Weights of a small GPT-style language model, trained from scratch on English Wikipedia: 2 heads of 64.
Each number is 128 + 24 x the weight over its row's rms, rounded and kept within 0 to 255. Layers, rows and columns count from 0. Numbers have three digits each. The size before them is the row's rms in percent of the matrix's.

# layer 4 MLP up, 384x96, rms 0.219, rows 200-383, columns 0-31
109:160111152129101113148130159110115119106111139117145135116122158092163103117119121126137112090131
111:130145104128140132093126188134147177153141153108141172140120154109118097112148146127117120112157
103:144095125132145124107153118118089143079149155118106144072163098101122171136112125137119095155172
089:129133132139104147106116147099176147110124082136129129136096145144110130144151114126136096065106
104:159096106117085155118142114094102136152125146129142138143129161131157181103113111077130080170163
097:129132117114126128157124123129132139148140151108101138143162113151125084150125133152146140121143
085:112133069111127125136162146122147133108138105124089117143147115171132132137080156161097118118116
090:167129156136127143151119122127107104123141125086132092106161111158130149096132108138100165105128
106:099190136123141114133139147102107105106121124106133126143136090154133118167151142153105113051091
086:170117124126110108140096133145150154155150114161151164181170091080125109156153105122158101100142
084:163130116143128083110145133109127159055100134113134125133118127127117119113164132127111151119197
097:137092157101113108141123107148071163156098092113109139119117112073106105115115110103121108119132
101:170144124125152148157072133099089095119130115108133137137170099164143120146144088111091145128135
088:119120103103148123135106083127094158126120106128109134155128155183104158140117152112125117122122
110:138096127074100108095106131149160115103091146141144156140128135126129161106123113116121103100145
110:144138132119122178142092117111135116118096109123102083147097145105129124132151169113108079125120
088:167152137156122104121069124090126123124154127162093136165124115134157173131150146123125121114131
097:167089122120135123148076098133107145146116132127170166153123130112156144087124114109115135113153
099:147139114128134112104121113118121124143133133147154103131161186072178157121085101107123120137143
115:070115128125100168135119144133102154147126125143157192132146105155169134122138087094149094133121
103:174127111120103111125131127110140112101155157161090131068189108130153139157098100094143139127130
099:170125104148133147140145101098117101124140117109098121125150154116138187118136051107104109105105
097:129098130117149080118142123130100099123148091114145136160101190147157149158118133126129115125158
097:153120116107132117136133152093100078153104159135133142145119128163125122145116148097141124086120
098:145133123120105124140138087175107122127144107108129106175126096133113143098165100127126127122127
094:139120123117108117159137083097134117113149129128146079115102147132154156125125160109165107103117
094:136128114120131121126106139125150102086115098139095106136132137107136178128139120133137109162180
104:148152137097077134125109171144108088111175136161168090137110116114140135146115112131113114097114
099:124117129156150148122149150107143084127157129160130175106121118115179137131109130158097129122106
104:120120122139170092124136163141106152116132114086127128132130125124151076121143139116109140099121
108:140089080122124125148149124138126096114130146109218136144101134121145159126196127130105102113123
099:109153118141147095154099154130118102052129136138126122141164088105096098118140138134134148110109
099:120140088109135087140152180119139129099125129133147155125168146131158161152144133102101135094148
103:105110101116110103083118177156133090088122155146136190126159112110142130099105112082074149115116
083:157133115103157139179113132134095140126169098121150083162116113166139138110126121078154080128132
105:141139108125110110155171119117115119037129107134114163125181084120130132113128132178092137146167
102:133104100127098123092125137142166093135125173161159125113168163107131113124168100109101133100151
120:138065123120136135177149112152141110163122101105120126172123145112158170112168123115099147148198
111:172135126085134135135100110097096119118104117145178114109095176145104156151118155149120107119162
097:156128124098140143109108115144066109130164148112106136102131120103119115143120127150134131096107
105:152148129141108125109125124140099164175122087120153158105091121113119114129120143138082111116147
106:180090089145119105097157123130127143141152111121116086141111132114107100099085096162131166091104
108:138127121140123110162125122154157128162088145101112110078176118122091139135119119134128098137140
091:141088170154134115143139125123123131116148144117148114178143127097093133140116122116144114119101
095:137139088116124141092147131120091137135095150120165101164100116130093141102072097151138125124152
090:120052161114121107136121136144111142114115117143097133136152116119125136099183137142128114145165
102:147087156163157097133155167162128068124104165164123138154138128128114133138134127103096086098138
104:186131135145135116118116107130137131107094121101124148164117166106160116105135118125171145093100
101:122141098110132085119140132098129156126138116157150115181109146177130148110118144144074130093147
091:111100112110127124122159165135141106110083150118088125151136110140125125099120120137119147140113
105:146122104154148122147163079145149113099139115097125144161117125115118141111142143123094086127167
094:112106085191108137177157153139114160181141131120156126118102167099098170116125142116115172130071
105:118097080088121115108122122054114112141100126125129141118150116108079145085131140148155155124135
125:152099171124121097128107152165121188120104138174177146121164117098147102106091117179142126173129
092:090093150172129075118122146115120120063104129141129124139098129096119156119109159146116109106156
099:124130121131138102106125105116123119088116121164132168103118147184183131127123090090158118118147
100:124082091154102113152104113166135108111154102115129110145129168149132112125158134092136115136134
091:132159098120153084153090108117110117133101156137151121105128135118139156116132105105123100086191
108:176130125127130174123160115137166124123114123167139084139146104107093148136121138133117133149136
085:163133107146144161108113118138117165074089167133141117135137140139112103119134107131116126126133
116:169155104153123150117140166177130170105113142130133114084093141119115113163115132146149096119104
107:177113117100124111129144121160177152117096151116087116097166138146117118152148120073135166111178
083:086131133141115155118148139160133152109109129103114116116111108175103152099107121131149107132094
103:124110132186165107127092125187142122118120083112123108149143141119089090115155079149107117140112
098:129086101162103140099119121129118118102150112107114134136131168110149105149174119121152136108142
107:108151101138114120210151081118109171146152122121158141129115094111122145125134126121103132121114
111:118102106136137113115139113109106150119100115123119146106173142122118107128123141142080129124149
098:108141145139143087151110093194132107135110162081131135121144113101071104140135136152130163109123
119:144130159123138087122103122143100158136124129162109119109106094141136136133112122095125158132151
103:154114179154165139139111106145139175153120093103118140125110162172115106102110096105079100122127
104:182148130103113111148135088125106124126100076169157145153119135151140137079154094094114152091127
100:139116165123131189164182126116166139125163102130132158119102137130137113099123156130089103092113
097:102117136181125132091121104127113130089144111131075118171114133137147108106067139112121107112151
074:154165169130130123166137162133118155105112115146106098161127121108142135157132151113088143112166
101:126175121126089152130149129104093150096118110106149129118123126139121180164168125089147098148131
100:161128116091083128120122135113129112071127107111104126118150143128116156113151124156125124174140
099:147099157129127115106157101143154132121147175149091143103177126126113146156148120167115098141097
105:138143140134134071154081136166148163115161150140098133094127160160110092124137136091152107126145
096:138129106113086120102145142122155091135112090092118142169104136109129128097104109101067094064093
103:124114153119125121132123081115122172090137167103114130123116123112129095183099146101126105065111
099:162110102167116174120163151106119134127123099093123100090132115114143104109116099152144132083150
101:162121121084157099115140129134154105082106177158148135145145160100100151149113101108112120126179
119:155113149108142101155114134143134162118131139104144159144124188152053116085133126120163151095171
095:101127087167103109151126134145119098116133111166121174125176119104077126121086126096118129120106
086:154120086115100146132108147091159145126159110152136133121109152079139096077112112118139075106096
088:128110115094137112134136088129122135117117115157142161129129106132110152126176124121117168127091
104:152138107070108091116133113131146098085138120102108100138154093115136129144125119081146089176109
108:120158103114139099158106090115115124110099121154058126178130126128102118108146149119133145114107
095:154081107132127146104143087121110114109188142106121144091124151101125140143138130168136144124125
098:124080093135137105152094123100118136090112127126117140080142118099160163184161141125078151135105
100:140106121150203095117116108136105158166132133109116115135107130138147088171099172121181135110100
092:105138098142085138090154172104152159114134137115171133111141111135136143132131178102150144090158
106:149145120155103150130142140112110112122105129129137095119108148125165122097121164148132148112141
108:154124123133126099180187141168105114112133114163132136105134145117149119085139124153119161111118
091:118117104161115124164117144157117124069129110129101113141111136086076146174180107118170143121106
103:161162101093112109142157097123114108099129124141164150139078129150112102118097085115108127108119
093:169166107071115108086106136095113128083137100137127152084146126156112111141122111134163139159124
083:103108095124067149159159149109121128159121105107070136133131120119133130083095112109147105089128
105:140120124118137175179117127147094142152159102156122102158114108137143121095131139140116133150088
091:135148133137125133102136130163115135088104126113122134146109161126177105120129122133152107129127
088:153075147154152137112125135169111110154104129100128129092102124130168137145125109115081131104161
099:119161150132160123115122174116100136088130152073113152132131131116158113137124086083119155140126
106:113131145092143129107134145152120170143138113132147119133105120081128147123150100126117118142146
099:117070160128119190118156143119136109096126079107147127192143120137125087164104117114106075146128
087:136132134125134136153093147112155152103110118128114132169150150143141119121144147137166169110116
098:130105115141136144085137138152137114148165164089084119126155125156133133110158124116125134115091
103:139139082106105134084131122138128119141133129126096157142120148131128151098136104129124112116105
099:115133114126155104118136114170125131109128109137125106137116147101170137125164112125177112149116
099:131132094132102143088087116159099141140098088171135162154128147126117131104128173164107132101111
076:137131103144160115092116112130091178077133134084153122112149116115138143154133099106089129126132
118:153103121123161145103141179123102102124132087140116134137127098085132132123098145098111110122112
097:139135102152113122109195138097111111145141117121136141124126157135087150130140091139124103097132
082:110119143097126133118119137145131152118126137123140101129105147125143149121093121109203147146119
120:149127140130118142114139161145126187125163177104137158082099136118170160161141130078138111080176
105:132143153105145089131156148145131151117130122136126146098067098110124124135133157127077141146131
109:119116169122123110156122127136152172130163135135124127113108113142160149153128126102164112136097
107:146125122114147116145122130130082117109101143170151122148127110125113163128154073148113142105119
128:106098144142167126139132095149123116126158131164167117110155181135156134113119152160142099105095
098:130147136121159121103130084099119097117097142111107139165133137066100120124088124150133122097147
096:154166156150115143146114147169140132124157120094150161133124104136153126108107161135093152086129
112:132131132182119099139131113141147153135131124110139134140119127122154094110143120098129108100169
101:150126108128120122164136126114133182120138109137110149110150113139140128119138135115105148108172
109:159139133113158151158091133132112151130136156154118167116131184132110152141111122143129124121186
108:115099106100090109119135099147127131121117119168098116145108151127120109142125137108163137105146
103:148168088124112152175122120110130118134100117127121134117137128126081087122110132164097105127146
096:137095146106115126116142106115143144106077157109129124103133111122185132171135113147091160094132
085:125110134116156136123092179156141138114109142110155140146168139145131110127142094088145110124114
100:164169083087140093134139135116113128079132117149125137138119101141114107108127109109153130107134
107:113072133102123152136161117138139119123177132127151083159128158137101156114136132152129094133159
107:142144116114160169145124127146154110118087168134159155129126131156138100097100193119074100114107
086:140156083149123121104161103169087142123146115112114105108151152114141118166115149096163084127148
096:137101110168120133150115101119138165136126140130118104149150153175110163091100125132128099103147
108:102123128112149156143133118104104166116099069113102140123103147144105132132166140155122090149126
084:157112087108165149142109130159115109187109142163119136104142129105129185090136116101127159116160
087:151135166128107111161116137111118107109120118135114170127198143096138094109111100085122151084106
098:125154132153060116138121082167127177088106106101118123166102137109118107157127118123090101101143
090:153133140111142130110172154167108107131112115148121150117113131121152173111101105113106120156110
101:169115170115158136140141106115123140103100114159158149117113081144146140116156087193126093116173
102:158124157095100076136096122126112121121078146141148119161136136105146115169129127083146141141131
108:158128136155130121119123162100135111139108121120092121110169156100149153106132112147129165139131
094:110124166121067146106119137147117191153141114117152138132140107106166132163131129125119108112144
123:129123126131104077135143115151094162158129101132092124106104114145149134118104106088107121128162
086:174125128182119149123113149168123118150129100125149089112133175151077143098123120125139108125163
086:170148117108119148149129145127126173142096122115078118153140152100163123110157118091099139131123
102:148130105126085164077139108098118128127143112105132114098159121149136165136154092109144160127183
097:164145090100128105136118105125103118101088104125119129128168125136100136095098157114146155121127
085:127136120123166150118143148118103140085170143098151135112124179151104145150192127115088147121095
089:153116100165109172101124164106152120119111108118093106116112150131136146138110102137100103100126
091:126129162112140122122136128163126159084092109116107127156156145103195153151128174151102143120171
098:144163099118120175098124137129118103097158147111118114142099127139141146128139070123098102120111
090:122083103127140115134112174135140115129113105079129063107117122144116139128139118073118138094107
104:136119120113154124082117154096137161142108119158138157105134142129127141110148132158124138148123
098:150116091135150095119145103129124091139143136110096169088122128168177110141126131174106107143199
091:106136114107148168118142150149156106107098151107153107110078109114145133129116130154120087108134
105:109085135160164151133101190155124129129098141083128126097120171136100128109132097133098116139110
093:144080093115109110096108095164131134104123181115124129155120130141127131130110100116151100155133
088:153114105105092125115128106126124169099132083169083083110113104125107117171162143126146138125098
111:139104083113093116126174129098138148105177180158107108138102131117133140101082138120130130146139
090:171108073133143114101109112201138116131140110135083116128130102085127126138090136085108110141106
115:170157141131142111111133097151133105122121141117160065122156177118082154180088101171108161143095
113:135118124097096152104087152114136144132115140119124141161083164155105108120073180148099103107111
091:143162168086136085122138099114121093121174123111148187146131154127122130140114080132128121107168
098:147070118111143095116139134140107107107119125086125124098133142130141097174149152165116139108094
112:132157122138100136124108118157122117084154127166163099127101152086109142086105096166121086137099
109:081106124141123097146114109181150155144132126148110117110115109132142079119133142136112163120154
103:093092128118152084158146090179099109114115158118122127095148094109091133133170082131087154111104
089:153141132127111185127117178121106117124125142131114112120160181143096126112084143134101134116131
107:167130133140183121110140114122166113093099150095127116119103125131179156122109131132099097142128
092:118125138165121136097155106194117131143153135109129117157128122146106132115085091098141175097094
094:139140098146117121122127105111135164153089153137136178068111162115129112093108134098139142106086
120:140145173114112184110138135140143110074123138130142109160133134144125119134110067128150160152162
094:166106094092102117113129117122153112129111128154113159100169155151111129112101113083108152134139
088:104120087172113113154130147142120161086083149130120092142099075136158142112115127113105111126128
096:150148103096104148160105145113122171120088136135106114112075140145115157120124066130149157128118
075:124119133138140157101102127089098151127142173131089119126170141093163155135133123119100150071130
104:163065111107146140104061125111108164147079161112126123140136121107095096138064130118113136158154
106:114091064111143128164119135128113136160085106090145138108112163118114144088160124141141128133144
090:155136144138096117066119163100114115119105128115076145151105142116128144107089157118106117127139
083:132129102153168108118150150111118166088139078089133125155151131122161091125130135154110166085152
102:140110109136177135123160123101140108133143156129145163146101120110146128120136136150106087126072
091:139108159112164106162163109110081125113121132173106098120102129126099103126095101162154101136134
102:112096098093177113103143117116138147095145138170129121137109110147155093100118119167079160113092
099:111118108131131107100148151107163114123135129094133124095139141109112160132109152138116130107154
104:177110143142134131116138121104080104128139149133128132141109118113099160122107122138104138121179